config = dict(
    positions='rope',
    init_std_down=0.00185,
    steps=3979,
)
Each number is 500 + 25 x the weight over its row's rms, rounded and kept within 0 to 999. Layers, rows and columns count from 0. Numbers have three digits each. The size before them is the row's rms in percent of the matrix's.

# layer 3 MLP up, 1344x512, rms 0.0963, rows 437-545, columns 128-255
095:483513474507525538519481482488542522472469471490487512494500526530498502473498548503447540504502470494484443477487481460516491510530487526495485544536452512520508528492460517483457466496476481491516477488511541493537485460501509494489465499524501530501483518489520499523520518530506523460539507520493514467572518501471509508502475541498502494450521466499487486519528517496536502507495
104:485498547494525510501511486496527479535525500471464523474494476522476477481525493463529488491445495541519472521458452490493530523491544509474479466512558504474492509482507471495545516501468504484496507508523502489507484520484509552511502475529539483515491517520503500519518470514508481517513501489503491557516496496514489491464463501545547497542490521541506493537479513513447502548497
095:503469448510482483484451491519461505512470501497522507516538486502513467468492502538500524575532454480482488486486444472538569470508521479464537485481508468501498508484489510502540497467507489500496524528443489488516520502506488524522531537494511481523522482510497505530491513510535474534474507446473506472512464477488538498478511480498514500457490484525513513493516526510520505536511
102:535455508486483477486521515482533453495468507522512490539488450483445506519479529500518528459469496540504502527459480508549483488501536528504521473490534518499485455526496500537506495489487548515492444517534515507496509492487526510499490504490508511471483478514462489509474516484498518486494522505499495491542489493492495469520542454486538483474479496538495464509500542511561480506502
100:527509482502506516487468484488552503517519484497520557502499500491491507514504500493549497516506466510497510498536487500550480483478541510474496505484467511470492493515452535494464469486549488475514471526518484487483505485497482457521534537471548479452538453489457508505498478483497521517514499501520480575525478499495528507456507501529504515486525519494489499470541518489493495484538
097:532510460491492462534550502534507521502484513460507477507472510527507479418500521513474498488498445505500493480469522482484495482501504552479510508550527475486507495528516475502505521490485506533486484505511542491472518515544483547495528535483497512549473471504501499466520454500473494437501523508511498520477440500560456507487524522490534484509518465494491463530484523507513535484482
100:505507511523505549499478490540500521497505487513527530465491510477474487461510492510516520500528500521502475544500480497523535451459481495490537502506505505504503476526484477511511570480473472485493504501495510485534533513497505518498483543544501471499475533455533507516494517451522491515464499472467463554523520475508529542504514558504496450452519447510449489501473497522534497544538
098:555458511470453481461496532480535475521508443514518494474462467495509506513522488542495487479501495452491539516514487517551442511482497485503478513464502531431512556500495502501477480504485478471511481494526504508496521493480480483484473452458471452477487510485486512543539422503532518473491528443464493521516519520523479508515478488490496532548509517524504481508459473526476514492523
098:470500471489483526498467471508450468507464503487464477467531532539468458481474433530525506527497507507479483467485512572526490530517505508502510511485494524476525534472520506501527457488525507466488519503457504502494508521503494551514519490523516482512477508494563435484537512529502490525505476466486445490521480489512450484518495500494533488493474498469545494485496505520531467522483
096:516538495514479530461474512517457471531491463507476466505535503488463511492489478493501521507518471468496500461527489495514508490492470487530505538504485513492472461442472518532504514487478449511521526529489506546501491537485487498559474501504538476532505452522506468508482483532511510541469505495457517505478494523484544517482466504497496475533494513521456521446519489501508447482504
095:502513470522474530496515501500494511493498519503487443463494492478500523506444477520505500473490493501492461518524474524475495535496504510509503544499515472488501524509498528527514574474507502489529497496489494524464520517464506510478501530479481517518485517502484524474557471540478514505514487522516490484473507538463516474483478490509488478515473511450488507520549517477506524472454
102:535496453497516484519492529503495507522468551476480476510508487525550498475505506506508486500517459518515495507469504519432553506487521474541500521452488521530491510527533541489509445522516491529458487471465514499567431516496522454523485499522499475507483469531464475498424486484495499450505522491503516538555513503488482484479496499508569511486471536474509511483503483504477468499496
099:484489486487487499499456523489474511504462527461486497507522535494526500598478506466505481522478515455530527450527471519552505510530505510496495491520466491473499490511543543504511491482522522499469516510504563508533484524462476529457480496487511486482498480480485528473491520483518491505546497497508516496483500514514481475478501491484474514457515552524515510462472490447529536494510
100:510471495479508520469491509508470507483544477476483535504492529472509501532439489494484507483492484511451482514502474498487512494457509517526520548488558513517476452527490503512531536526507530467500536511497541521517497490534528494485536597515471531483517517536552500481512493482491544476529503498434478499480520466512498473520520505546521483538464482504466486469495528460514450482473
100:525494483532535492480558519513507507566532509478513503495483470524451482526452515529491493503486481480449532459454527497479500521489489504479497518456526496499477500497475500516508496461529493508553505536504514516484498525526524499466521473481547492502516482519488490510536456458504468545501496521500543499483459517465502455463511534479500477485503492480491527498484511488480543490498
100:492533474465529535526520475513504536503509515506503499493513516487520531511473504502471565506483478549482472504525477502524443520473544532527454497546513520442490539531500518480515514508473536507509487478489524493465528493498512498494528512478491512505499470489524492495472502518502491512490517504514537495484491538425466557482532465467507536461488482494539541481516496495520488460540
105:476485525517493511490503513485483491461492508516500494496531505493464532411546544543559480565474476513495476461503478494488451470502516534505457501483548509472531511483466529495509570482530517488469521533488487495469520482547473535502493471524484507507524524494515495500453462507520558470496487511505498517513524512449511454490490521548511508520494531489504538488462526498499461504482
104:490522545493481469471498516505517513462591490483496467509492482497483480471506498486497515519504481544515503511505519461463475501485518476501501484424507525482490503510510546492527485502495537497516527489504570494513507481516493503509532502520514539510490506539462544516511557498460507528521488471536504470471491478502481544532487548547506470538506505536488512462480496491519518466505
104:485494501510436482485467529460487510480463501490514522524497453506505469506512473510526512451500537552490449488491508467492516495515514513512494515563515535483515497485554490479529513539501464503484522525497507515528483457512520468538468470474518511491494486524472486498462489460500523482492485492468521496474548528515504507514468559492471495481512493480474467508521459549499537464523
097:507532451511526539508454512481458457461470543498530503484504529497474522530459531507506495518466494518524464500517451504479535481488526525506447509514502522502448527496466501539550519543489510484508479514463495506526493527461505462479477488508511492495525496502510438497494518480487524528486486480459476482522490487538491522468471529508514498485471498497524549504470534524507505461463
096:541521515530517523509531482466485520498506491476528462470502559461488537470532480511527506504494536485508508534486525508533526515511521455538476491478496492450506464485483499488482508499498521476507499485492530484448483521512535537500482564546489473459507516492498507476500523528505539476511488493453514452494532524504490439481499475490523545531485507519508503473515540469516488509501
106:535526552493530513531515494506474504524508524483494538492528530519526515516483503559503488527475551518486553521512516537460484506494514472502500505487483466518498490471525505519524539497518552478428460497528487477444508523525479509462496510501493489503509477498511475513505523518493498439545496501495505522458508498473501497476489520513484491501510537491477520503505519473502520523455
105:520431545524526501481537472504524478491451494500473553463539495528488486482520519482437479448508514499469449493469479545515547555493481489509495484510517510555463482509519545516457495494479494508466495498511515487493458547482478453467543512514464512510483463538525507516531548487510533455523504471465515486477459463499487515457512494503519505491487488505470513535503480518518495468504
091:478486440516463507473479495508492480498525510496504485504531507525504501538431506489513458514491523470536528507486505481514506507486445499493482475482508514531509514542473419484546507501512497551464533495522531513488487431482502536468514450518527511508488500483504490495498500520498524475494488487508496497512515480494500497498498465517510526540500495538532529483521537497480512505537
095:486530511490489469515486477503467523453501504514520475534498523525518490479513510543519493505475462501501552496492505520490538516523511531503506502458505482497498509482484511552471500486475504500497516501479523495527486502509513501516492501455486494537483497519492485490496452493460516480446500514488512524487518495499502489484525499504502513512511465505526511531510452477471427466520
104:454495529516488493484464496467503514502518492481538494493498513557485480536522503449500471471487522538528479468538471520518473534464496489459531494498469464490473535463502479489513485504505523479503520495509502516473505534502498519541514500484480483507469531515480540539453504457467478454455473502505496477511505507488489537537468524475474523488501483499492521517472543465504519494533
100:473465567495500468546480483495532470507511503500485516510500506498498541462481493477461515493521504465492461519481501525558506463533510542515478543482485509472573522533476507496506508525502494478488512471502498463481529519505515511519498518494519486481495509496530483519519521550495518569482465498540544513499516516483495471529503501497519455522468509476499476500512526520526498504513
097:535465487521521512525520487493458519489484508491510463500568532490510464430485490494535507492505466506495524498454520491466491496501530532474524476472497500447496497543522497477482504510473486475529491471514532513500467488533465493496503518507515461517527456503491553519473522531510515500482480474484462479464458472513498556469504477546534529476483503503493469502456509481522509523468
104:565494497467482487493503526548485514489510560512512500487485500531488543491480511501543474475514517541472540501474521493537506513503477458464488438516487533531464516535529523472513457489543494496503525505524478499518489506468474524526518479522490447475489500496531510488538449512468485549512491535558504533503500477496484558494486512450520527508502512530528479487467529523483537525503
097:536503510515491509489467467483488531497489498447531436522495493484504469527495517506488496530489497506498535517483511494521462498491514515484479515514493508533507529501464488465519492481516535487522448526469533483506485505530493512432517538533533482495487564435466503536490490489498468473480435495481501524486487482498467453463525515499539459478520465525475545512475531511498459437478
099:520499500496527511471567520509513482468518514527540484526481504469496532474459538513557469507486539501488468526514479493478494479520471452503510462489514508453532492480509470490496518471471442462486469522510480509502548527463517532540479509466507483510522508511523514516497541439490508487482470501497559539451507457484533499488488513529542496479472520484434470473458539498481512497541
103:485461478509491462498437468445470529490508499491493501474506521514469517470420500491506472490507451500509491504488484486512490505520521529465475505493482487518507486451517530509496497506479478494465523510500460498488552553473526467497492511487495502460483477534498519483474515506494464475508481513473500536463487521534544485461480516478533484544529484463482475520526502443508482480494
101:453485478488493545468488497517511487502495469503486528486502531485502549478460505517495489539554518516495454490522535512522437509518513466510437495525522454544539491430496501480496515507474497501513513499521459472465516520475513503483472499505492528506474510514484499506512531515498479509461504545450511503494463504517463479458495521512491482505536532448519489543481511549536527482478
101:469515473485506526461480506494492519509523509494518499506508549451499442476486487484434479545473493510488514526509512497518517484510509477493500472524475506484516474463492484474502491507498476458473515491491533477449429485488495509504479492504513522490459516442523525482467494537460502481537459447491454514516482491489467518500537513491481490514484510531515587470528525517535457483454
098:520485499492463494496475525518487524528511482522523455480500481527539502519473458520515498497500473486505480489534504529498519547478498491524472502548480455504507500534462486539570468507513468495502474499500471471490488488498509471482515494501444484491507479468480443498490545494428497464530491542490524519530462488465507499483457472508505477516502491510491531470510494546514517545507
101:511487517508483501505496510480456518550522514521449493511522527502490479513504507497497496465502509478492489510510470498493561498517492517484504483492518488473498524499473504499502491460575475563490502460478493511516458542454498469473481462474534508512516469468487496501535530484475473524470471476539493464472534480508527479508520474514502519505475552509459499495499497477542532474508
099:481490520463557473531494521455533548511468481498495504533540488510514479516500502489507501498506484473486527479511542510477490507499496499520476441535463498489494502534521515530529540537506471485493500508497531486521512495504479492510498525519504491511481494549533485494504482548484477490474467488504528515489486502464519457555510495451523475505464511501475474480462507479502491460499
097:515464541463514524542515509510544466474486511521470558530524468487472518484476504479494504530485513494546503559477509484487489501503491470502514479517503526507528469434468497492498520482504496481475530561538565511471537475499504532500481475475485472454527544469525518468482550532495459490491509496523459494450501521497471565493473505502526469471484533489502530484495481498495459546561
101:498486524520550488509485474526549506515506475503487499466495507508487525504501541502487451502510532460544470497483515506512457526498456465516477504478510477487497502506480520516569497501501492528461498492496497469491500545476510510515472482490527558480526489572482472509493520490501481525503523506474495529526478539504490471507497526495470497509476514520520465483479525498523498493478
104:558528492486490513522517515485518480490543529523521485505481477506497485510524534452491542515511500526479482502486516520490477455479488500512512482458478480522531440491500469525480522508480476539480532523480519502483459504453461481498553533499518451449531521532493515463518496444511510530517539494497498501467473477463508528496503512479513500502472448524500497469499489472489471495491
101:467487519500530522492514558487519506491477544460494508487495485491457503521526490500491502547510496548509476485483446522491482497502494486489532483476511546474469475502472483488551496525503482534479479458515486530551541488551497510551508494487487536501491506522516485508538528518493470490533508507483521558472491507519531480475483512519487487523454516477435511497488484537512511499510
096:530495471482526500520469500506525510548499512479508536513508506505475500510486510484463483512450517481459527482478546519541508497514540553477513486523520491535557499472459514511506470501523504490485535508537505468515479464525510517517489497485521500480507500528509494516461498447516517493446493544486514536519527520468471551510452505467504485515507504532520475477535495471504513491519
101:515474487491527462500504540542532497461573500525504494488472508481503494508498483509528504503534540518510490523491489496471508503539501469480513495490488516464507437503502504509552523506463540508514486486508522507480488464481490482521485455541495505509460530511486479455515485531512502469506523512554515514526534563496490549515507504500503456514522492513481511535507500522550481529499
100:489475551520468509518494470502463534486504491511512467474491442487492477460491443491489473496500539518463497521443481473514506534492522508480514492518496481502501494524461467484516503469487540496504499537471481484511530507495543516521509498489561499464499509504509532527454507489521529526480487457502492532507516474499525469462500524476524483531539492506460480491536465481545507535525
093:460500552505486493485473499481499508516537440526545502480469497488497513532536492500510529500482481517460472516508509558498489524503493457524473474504473511483498474479528489501510479519522455477465552481461485496506487532542560507482517494495515494517498490500475502506481484503514485498530499502560465497513519478528518490487488548544486534486482497504502508497528486457477463531512
101:520514495499511515461524500431513560513495500498518483474480507499518516465470500523568515528514493479487516507515521548551498489509517497477511485477517508528456457513517519460488535535487521487473489498493503538469495505536481475453542508478509502486483489506521485481459514510525507536453486497444493474516479505520489445482483520451491454495501509490488543473473533538501530492472
100:507511466494499478496447466523480509498476464503529463505522502501513503509511533488509491493502578491496491478511487468505520492523552544495507514495534485512466514490528476507540524473469452477494503494521456542555488526514523478506452472521472487515487491517506519464483499517543501506518498499447509470490450511484457485498530497509518470517497492506507525496479477474461519541495
097:500508451492587530486477504483478481466515501469485510531515542518518492525447534463493553504517494516489513487521477489522495510502537476488518511458489473532513455541501491459450500497508530510475456522492445502470533506534489531513477525491490486548444498480513464486481492484481496470504537482498483496529555513490504489513483556463510509494503471497466545533488460512512482495492
097:528512499501526490508487521482533525551492496496499497470462536502484505526481477479498514504536467508527482480438488513515509494531548469448494520472541512479501495481529535562515513532500519479480517507511468470521477499469473517529472567520477544492494466501491546508537503546528525463483514526491534484530527492473449554485495504532456469521477483501441477477476516449468499497539
099:473537517453511506491494522456498491500422485535500477482530477500497500438514533520504502514515541537524473510475484461468473520482435541469493492441540468521486513552440536508475506495458539519494541505510494497505484474506514466485499489481490536526542495507489461526517476499512496495486530496491494469482512499487495525477498528491553525487484537476505535479487494503520517467498
104:480491463479524477498481492488487571518519505525508517537508481463501490471489476509476520481513460490510430504488487513456535519439512480498473533476458490535512517537552523524539541489515528494471522502511508502493535530482499509519503457453500499494506482477494469535495520480504501489471512519500517453513495488485519534496485517470482550472549492494497487503536486522514522532496
102:497550479499485550517514546451514515517460523469515486526456513493504544483510502453526493458510489502519481467529511477514555474505481521542520493497500443498502532528504511462492492468494473494506515506539517493451484440509511508495518489460501489489511526493520561468482517493519479475507481482509484513493491547492486525482466510468477496487511498519487471463479516508495480471510
096:469513440494486491541497510512525494506471527527537524515500460466528509517475444485470537501528504523501557548488474526525468474486519509501523499543516488495517520506555518541517458506515492482460506549484469486507507513542520442453496527507483489520485555523503499499500498495521487556503483490503502523530532506486470498489490551492482504499505495522515500494531510475472523515475
100:513488496507568497434501492519498516478463526510489481489526519502505496459508486530488499560522508522467519514528504466509485441443497522496483498522463554505478462483486497481527533525527502493500464479435544510493495524506517507532503516510506495551507543561462498520553503510501523452478519508527532524510498486532499503507518459488485545522501512494476504531487517530523443502512
096:504487487523481527489479517494484476492565487505508467495482484509475506486480509445513521481506474495456490507459457526534544532521478491496487502493522483495500502483502520465543493549534519502510538487484516510486491531489463457482542497537519538518517453539522512528481515482488511472528503526460508475494482509464512509503515528460505466493487470522504478488519463476480506531500
101:494539513502474434480479466492528496499482549489512502510441471519500531498503487495494498505483555499525489530538480501508495526541508464484473514495488491508525464515512503534477469468516534509470485520488478523542510549469495474530504506503537524494498473462506495494490515482495495514444487484516489504496500455472496491498473517540469503485499507495479539482497544497526515543439
101:490435502480483482479508460480509478520447511497504490500556461509524494553508454530498544516532513513460503524539482462517485441491545508500511536525466498525532486443508522483489478495496515503528512543494475512512500492571528513511511507500536500486503507494483500517537501495469504507539495493484452509476505552503454523478472461496490511505481509483462547524533462476486510529518
098:488472550507512499516521520482529503517509501478476521511473537547496511512499521485521520530519473484562503505513483500525544508529519498511526486463503519531491496550517508474466445474528497483523476483516486528487535490479475504491501517503483541542513555503487506492508496507516487525456470499533442532502476534482504500520555503495494534463487457512534517523479496497487559523456
099:512515526499522506432425524465481488509477532519532498536512421486480489543507510485444486470513470512486541542481487519523501539481526517510532505482520481477522501526540521503502546499493521529509518544512504539520497476484513500501534522500508519528488498508531519510507449483476477471531494498537511543495500491500481467512522486459548480479481506507456470474493469521500488495501
102:499488478498512529511461527522524505513532507459497513476553475485487523498557532464502508465496486500488547493487428477519517513495510501495496459520518554512508527546495501488536490445547514489494495493520478505483544497539487503505461508485469492533514474518512501496475513506550516508434496544522506512516508505495501500495482513492514461467493490511493486511495538507498504473468
111:513462526520491488490510493508459490488467501497478498484494505514493519525498505490531565552465453493478489453488521509524496463487494470460454465502466501535520457472513438500465493502490467528548492481522500475479513489499542536521482511472525503489469520492520493513511509494524514520500490463480484513516513484473504509567508497501510484536496503482490514501508431518473513509472
101:470507502495538523471491537499541468518524512489493525523465482526479498488499499508543519523518530530497503448500511474481538517499504482526530491489495462498473506504461520495490480524506523470498527498518494507521533472441498463493525507499515496503487493433457500514486474549490484507493459529512482509521510503521514515487535493574470510492509515518501507487499532488467478553474
104:470514483468524482471462511515511492490497474505535542495530500500550490499483479465501520516506511517499526549457504532513509499503476506513483506496528513505522505454509563539547556509471490546493468513507474516469510512481528488486449515480478541521492502472491493524494508504511497489496526536525516482507506508471513469530480478540523497496497528529486493503520458505456494541509
098:523482484522530521520489513540495526510533518514510457516518494505473524511494515519505497509487554495487497437501519495492502504510513533508479477497477453529513479502521507516471506485460445484529505483489514463486530457522529498511468539477521509543521482517498478505468470487484504502545516460531491494509494468486521515492492511501522449519559471443476508483472516474543487527479
103:466530477507512482494487489490514519518463446516485525517475511504517512499454508502531519507502475499519473459504494523565504476511490480494478529571511474474509476484471496507519502539465531477525500508478503507495491530495494487514529475522538488500512518509458497513514525492471474509525546526484538467506524515488478541532487524547512432527518545488512509468528468536546482463544
096:508517480504491490490499556493504566468512538476474506503444518489470518512455482508502503495491527511501517540500491450528489519519477484509544523490505448483501491543516470454501533486505468468495516515485443527475513557490524501449489499508545548512473508499523550529495478531471505481483514508512534473512468530519492513493518541513492523473494472462503504514540515512555487514474
100:514491520543536520515470469461480476492524544451504517547471468520472499490507499504515492476507468499475515503480530494489508489505501475509496516499496503486472502540512472474446541500527529506514437472488499487515577502475525508521525521515470481466510518470472517509498466516496528517524491501440500557475479541447529534491504510501509441513451498510485470533491494502496484501531
100:496504437515522488532507515506509529474479522484475489491467497523499523511431486472504484475460503476491476510488499488521483555501517499504502438459523470489487476495500561536488437497471471473505486492482510484513478470495479495463449534446498486509512540456507484494495519553502493524506496554452541465498515518475519512507529457496502473477458555483505533512513514534513512479475
107:518537468503459540487531505475530514508528488515528493488516555534497457521450495529513481482487491515500478470474486499517499509466500501508496516543481481483550475529501486492532484482482467522497521525513488538504536478446471503509525504471504435519507467503528532500467544542487507480506507525480485511529532496505491530488493521503513486500520469492533487510477517487559509514513
100:502561504474506530487507478454530498505474474517539496497499512555452552464524533558511497532483482517484519469520546565514500443489549433500492509504480495472534481496466523483519530525510489550496485513476518518517491513504479533503478493541556476508483503487484513505553550515491524514491483506513463519524521484517498504470523483541478459455507492503521508488485548495499502509459
097:507498525477476477499468510488497491517496503505498493490516492478481467555545493521519491536517514519510522506525487537473536493474514527518507510445473527508500505512503487505501502505469462493507457504468493509503485522477510504489496522511466478490476524478527490470470537490536504507479477558487472519478499495461461501482489548510505533481522497473505517521540519470479534481501
100:466496495488476527492466494516483496488489484497493478488503496550505432484497467490517478495527494510494518513529501515460530497513508549463451489506492467540537525504431487513473488531492479468494533530488527492500513509478531528521493554488506488497488521501532498530497487504496492522462474468490527485472493504557530468489477535493496504519511460458508526479521510529536501496509
099:512495461554517494512512512538496532495540486489492493525516548485504486521491522462527501516487512467496499518526500529497483498480524479497467525524510515499527473515524516464483554542451470468577470472438468529469477488506510476521480523491475519472504519525467492486530532546498499517486512531487547479480495470501522509515529485509482491500462530463535509507492502494505488512525
096:494524482495484473471530545512529541475464533475496505520471483505497504503493493486538482502491494494436528577524520488491522438517495545482500522506510470472510441507514458501518519508482475485489499471543544505501519464486526511514548511476511508535513498517470483505518452505521457453480502497487486489498468468485530457492438505516525507498518507489482491459523521559470485477487
102:528494512470531494498513509523467529465474502490519511555509547504462490510482489490532558522565512462477453487463512490476514441464487482475511475459472512514481497474520526470535514542525488496516539457494494480474528500501523511444499553503495507495494491499498487515522496498467489470492491544482520516534465488509497474531498495547455492513515492479511473500470520461510536494462
091:515544494449527518464549502497505530510470525530472527499494524499495513478465539519505469496509515435507494455507487489500514502509539468560509502465558444500522506555525513440466499495506480479478526505525484490502485557536468489511497522511493546505468464528497527543521491516478528492460530475479470455476487517505498485473535520483495522560474489509507515483469535495471511533485
099:542482479581517487511532517508546514487494521515550484502497509484484537581520549461504555495472448491516515511530514503500522486508481533510482477536528502487502492520504504484464520492536516507530516473515496499469480508484497502450500525476493410490526452540482508489531501508486512544492499509469475477513478495501474468526519501503461490479507523493466459476549485518478474466500
099:445498528470458516496510493516467450478498508507477503480501474506553503499496532521479510459503471466484490518511489470533500506534473450510488481516511515488466498523482495494445537504477494476493490506507500533470517495466520519485515508482475498461554512499524455513479508518493444472524522494447506480478497523533508510528521526507509563481501490522517493504490492517497514550505
109:494515506505576516485521461465540484517514518465480510516516505480499495458419539502510500479470487554518523483507547542465531464478506485518504510483481459496560473451528484509478454541540501488528479499485459510508503488516525524526507486504496489490486463505509534496510540533521489526503492485482466504528522481493490447527489549498500492509492507500474505495477515543477485427468
106:466547470498509532489446509515492495440513496498473527489533499430509496506478489517502461537487532492509483495456506460462445497543512460538456494488513472505518488502507509449509532502552474494519507488466509525516485504535468517495466539471512457469485495473512455478453480498544524520519475506487510480498511477505512540508473497543528511497548499505515479524533470503500479533486
097:501526505446529469525493437477479498507480452513504513523525475508549483485462492493500488513481532526481494487519508543487499522520548509502505510512459463478521441520507503534490490513485486510482528464512487480503494488503484433522492503479492444505538511525483507500482482485464542497483469516495460462484554508466528498536525484496471497502514460457486498519510507483483479514477
098:527528467464520511478505491484507522548491487513505530464520486498519495534501466502512474489507532487510537525489505489509499517483496500483456553480547507461463511486530493522482507549519499514472524478491513537476495454460490477523497516519480504496511521545454514516500443527518497513500518514502523529497529498523485434542436499528496499497504514512456530486503493508492528516491
100:479525543506502522485495496510512518506504494498511469509518468484507484487505467527506480473449541525495520517469496476540466525486464496488486513496502486437534509485516560489531520512506485479511429468505511535462500483502478475457489463512504479499512491480541556527490479518474517511485491501538476514483537432527502487526482469468518477544527547527516515495478524513451518504498
098:460471489507479518489485484518493496516491458511468543501474439498497482462500534446479491455522500471487486486473509493522477482474450477471483473506533534499472558521506533521530502522490538483518466526457485539503559529541459483445486471543532504510508497450485531537484516502493510516518470518505473498507534491475484522509481518528510512492464473524506488464470457510507510475457
098:460525506522505515484491504492498481487474473494513452514501531523542539538474500500501500485505483495533476495498479540497477493505489484471507494537492511478524552503537495468564509484495528497497526492529472511498570478513538497518505532465545486499533538494469462509455531505502483468486470507528523477499464499492481564504491520476470473470491527484484509500467519523484502496460
106:526466436494506510503509484487456530463449512492545474522496514512497497496505471447509445513495492497498500491486512507495496542525517541542536472496511501470522535501487480524472506537518500522478461494484464546509542510524459431462518503515480529511517474505488497550516448563480495502470490504523505541458496521475443497534494545537470486553489472491485508485547541501531514549488
104:493501461498505485490457474510530473496429538507519533507514517529486474520490498463513507471501511493464494521501475479497517486471475506559526511498484469463515495493488502442545511508477522503466514473492468536477542513559495512469514469489500478495527514502496494521487489505504518480539484522512466517512447521514541477439500545502488496519477517488490552497505515507485504489490
099:482526519482506446465511484472503530518530477482496523494430488428505483499518489505466484478506522461480469511501479510522478530499522491509486517484496523516512539485480516441562528468521523471519456499509522501545528554535496495462478429448528486515516535528549512505470486534492505509499511463507592470493510497499524507492498514506530522463524531517474485490506501443501510482518
093:513449506508493459462436534470519503478498471514452491484561512508497547524530520494494504524520535491551496527491510489514507473482430513498527519528440486502518449549480493474507471484499448500499460441512526507516503481484511519491511545502490540543491486494493502473516533520481509493531517493539499475482473489507543462517500511485514495499536523466466501519500504495516459493493
094:504487512455551480511477494495486474519532509463493505548490534458453487515485509499484487526512529505508501553493527492468457533519488496459496495494524508495581482534506461559474498477501522485482503511532515483503515490508483492470510464494503487532482467531506480482482497493484511507482506546496519472502528560532538508532521539431529475506523513512487510507483525481505534501452
099:487508480469471484497507493477518513516488480480530504556478479480532507520525518477507552488505523533533411521468500500496518497511486470472471507548538491500502494476514550494499515541515513503478564474503537504458512527484549520510544551476539429490502515486467529491516497492500472512484541479541438503492508492460516494506467542512490530450484471483542522479475476477508497472493
099:503566505517514553511518479527526537510496552500499484522470550529519500490489521498509480468464497482497499514439535499491479502514526509504484535467490491472452483511502476491514459445479492480549543457483483525469476517508475480503468473545483477496497518507499511517484453581565533504481539496525471506493513484472485512532500488510480480486498490520531515507484501480499476519465
098:475535507465505486452482548527534518489513531477490445494504451462488514451489517460481513506507501493466534512447495470517546521490530518511491526471513506531502499502526521488482515514480529470515488538496489518516490570476505571514469473550493488498481539480500519536509510509525490478506514530476515537519476529492478534551519570475439500469478509523520531480469485513441517501457
097:554523490480507522453554482478486497551478463494501505497480534485459501545489521451509508498524555459498475503474520491505477476485498500482458512536471506553502471514523513496526464523492474490534489519459492527524536470500442488515458524535501507496496489504463498511539479501479512507474515483531460523474500508509498502501487497492527512519492486517473508511502485465555460500483
099:471553491534480457506487481504512467472477537485485503506522487526542481523546500513478482485545511474500574458454488509520486497486491517469480502535452491498488530548463487568500451509495504510498519499512502449481538537497483496527460496506486513485490511517513514473506471497476513524495501518513514445512479481454491500533482532496473514470515547509474526493491488488488486518516
107:429519475447494475536531510462497456523480468503532514483522504511510487541487503499485477495473485498540491553498498491500517524497499497508536501502504534488506496458484479523519494496518488509514507512431537510503508496514493500534520489483462457523476502498521523467517501514505463547477532514438496511494513519466564493460490498515481491511529503494473512505490501462467529494520
102:503481488485510533483507491522511515514470512510440486454455511552489526485549501468519491534502486479515506519523509544488543458506504483529519491481478519500542496523498508516473523520513513514469493480504496488526476490465503567499489536503492482513468463471515523491527498508475466483483513480489472495506518530497508466512510536524481536532488499503536505514519494561489481475464
097:474539528485529507562507505549523450503504510498515551508498491504475469504476479509501510456483532519514536501515523469463499487530461447475544491504502486460517539498486485520513453481502516485475496519506534485519454512523511506510505485516486511485488507475478465513499505476470471484491513553508510531498509500475465491489504500515490513484488527483492487498495542502529534509516
106:506547465474515463524479435499512523553490503492511480506489474515525530515511438529496509523529484538549545466497469495484520510493506509501480480539531443498488503510514502475473502526514485507485537507484497492507481448489475481499524509466481462499512456511531491461495508446485459488481492478502428502514516502514506464501446533539493504489485457500480443506474497515512540515535
103:489516520518486498513507490527509516508465500477464464518504488477567451475524453474486529475503487500557529468482537439511523479484490502504514503507529461525463526472493490503517520527522497525512473552447512452530482542536515493531487514480493445488504476497471529532433539509458478512488422502506487497529509518530491492480475489539529543486547485518465540477473537501501488536491
096:508511492481482497506515546468507556483514499520531514489424483525493498537483499485521492473513501505452550510551507476434455498493524491540466424523471505506468506500504492495511480516499501484511493506488501472479516491472461487509494491520483530513466522469505457483503504483484512523499490497502505540509482512506531549506508470505477508492514512535502502519513498506516557552514
100:461491522524499489509505480499487476530520526486514502540484489503494504498496484510513549533451472471470522513483488489497496525516532530517505471500526513493514479488467550480498492518472526455512496466459510464492515493522491534482494474484511494509520512549507522516476482456443501494492466527519495534507504483452512521484508510522464533517490521517475531504521514501528461524483
099:533514511490533486504519499462488516545493468526455482506520465489430517456517461500475470490535589474519507520512484485542471497482488524493466472480466478458481494490522506507485488472480513488498493520513497478511468551464513509474550446475476517498486486433490506536478493481516525472502527507488485514531531475515466437493456474496528508469508526513492473494523480471463510533466
099:506512489493470505510504478496477472505553528484480498521482536476506499489488510510490490501510502450460476518520478509485521496535545516474514437535511505493484526483424505521526500472511482538476508481519460459494498523490532516538504498506519496469508486518503523471521519499496474504542498538522498531439496487468542498483529477527480448521511515474523493506502495565493530514493
105:456463501512487497488529501495525512506506520438504523461513511462487514477515518488501528488529462519492501498548459520453505504472502541517558473478498491494544482519546513480494470495536531513539482453466442526541496522534491527505472494530497572516479472493492535480482478450523524534476450497509497490448514524507510454474509511507489485506507462509507526517483481487491530537518
102:491501490495522434499494486457475463483478517482492494532464468515507514525491483517500461520557471503493514526496509520493483475531496496504524496474499506451512460485501498545516522517474452560504526486536466503479493521511514501495529503534468514522454489490523488445495520459503477494476514515508467508476502492473521528528508484515459502459483493471577519492512511482482421452456
102:513504493453473508498469437460502509453497523483487444493502484527500499474517466479469526469463516501492437503503451499472450507492508543478503497507504507512520536486479510497494493531501497483468524511536461482509481473510502509496481517471489512505472466533476498510483485515513472526477497512472510492522437510506503488493527513497488562527498480482462511514456482501482517485548
101:483497520479536505501518508498489510530480462532502539517510472498486492503490501521515487446500513487569465522517501499490550486524467457490530521497503531503502513482480520457458476504493451531498484508503545508484501508501473460499516489487531533490403481508515503533485512476477486513492509480496487501515482525468492496447447471516505520482450507472499473507498523517492488532432
095:435505526519520497463490511548544538520525529497501515501536488534517497477561475467501477528449520460473490530515500451511487505481519498459499503481494495484475517515459511498450526500513470512483516491518491487472510482551509497478493551528490524518499455477494513509485507494500471472488498497495523472478482447490527526497494491545515507549558524498508521530546496490531504498470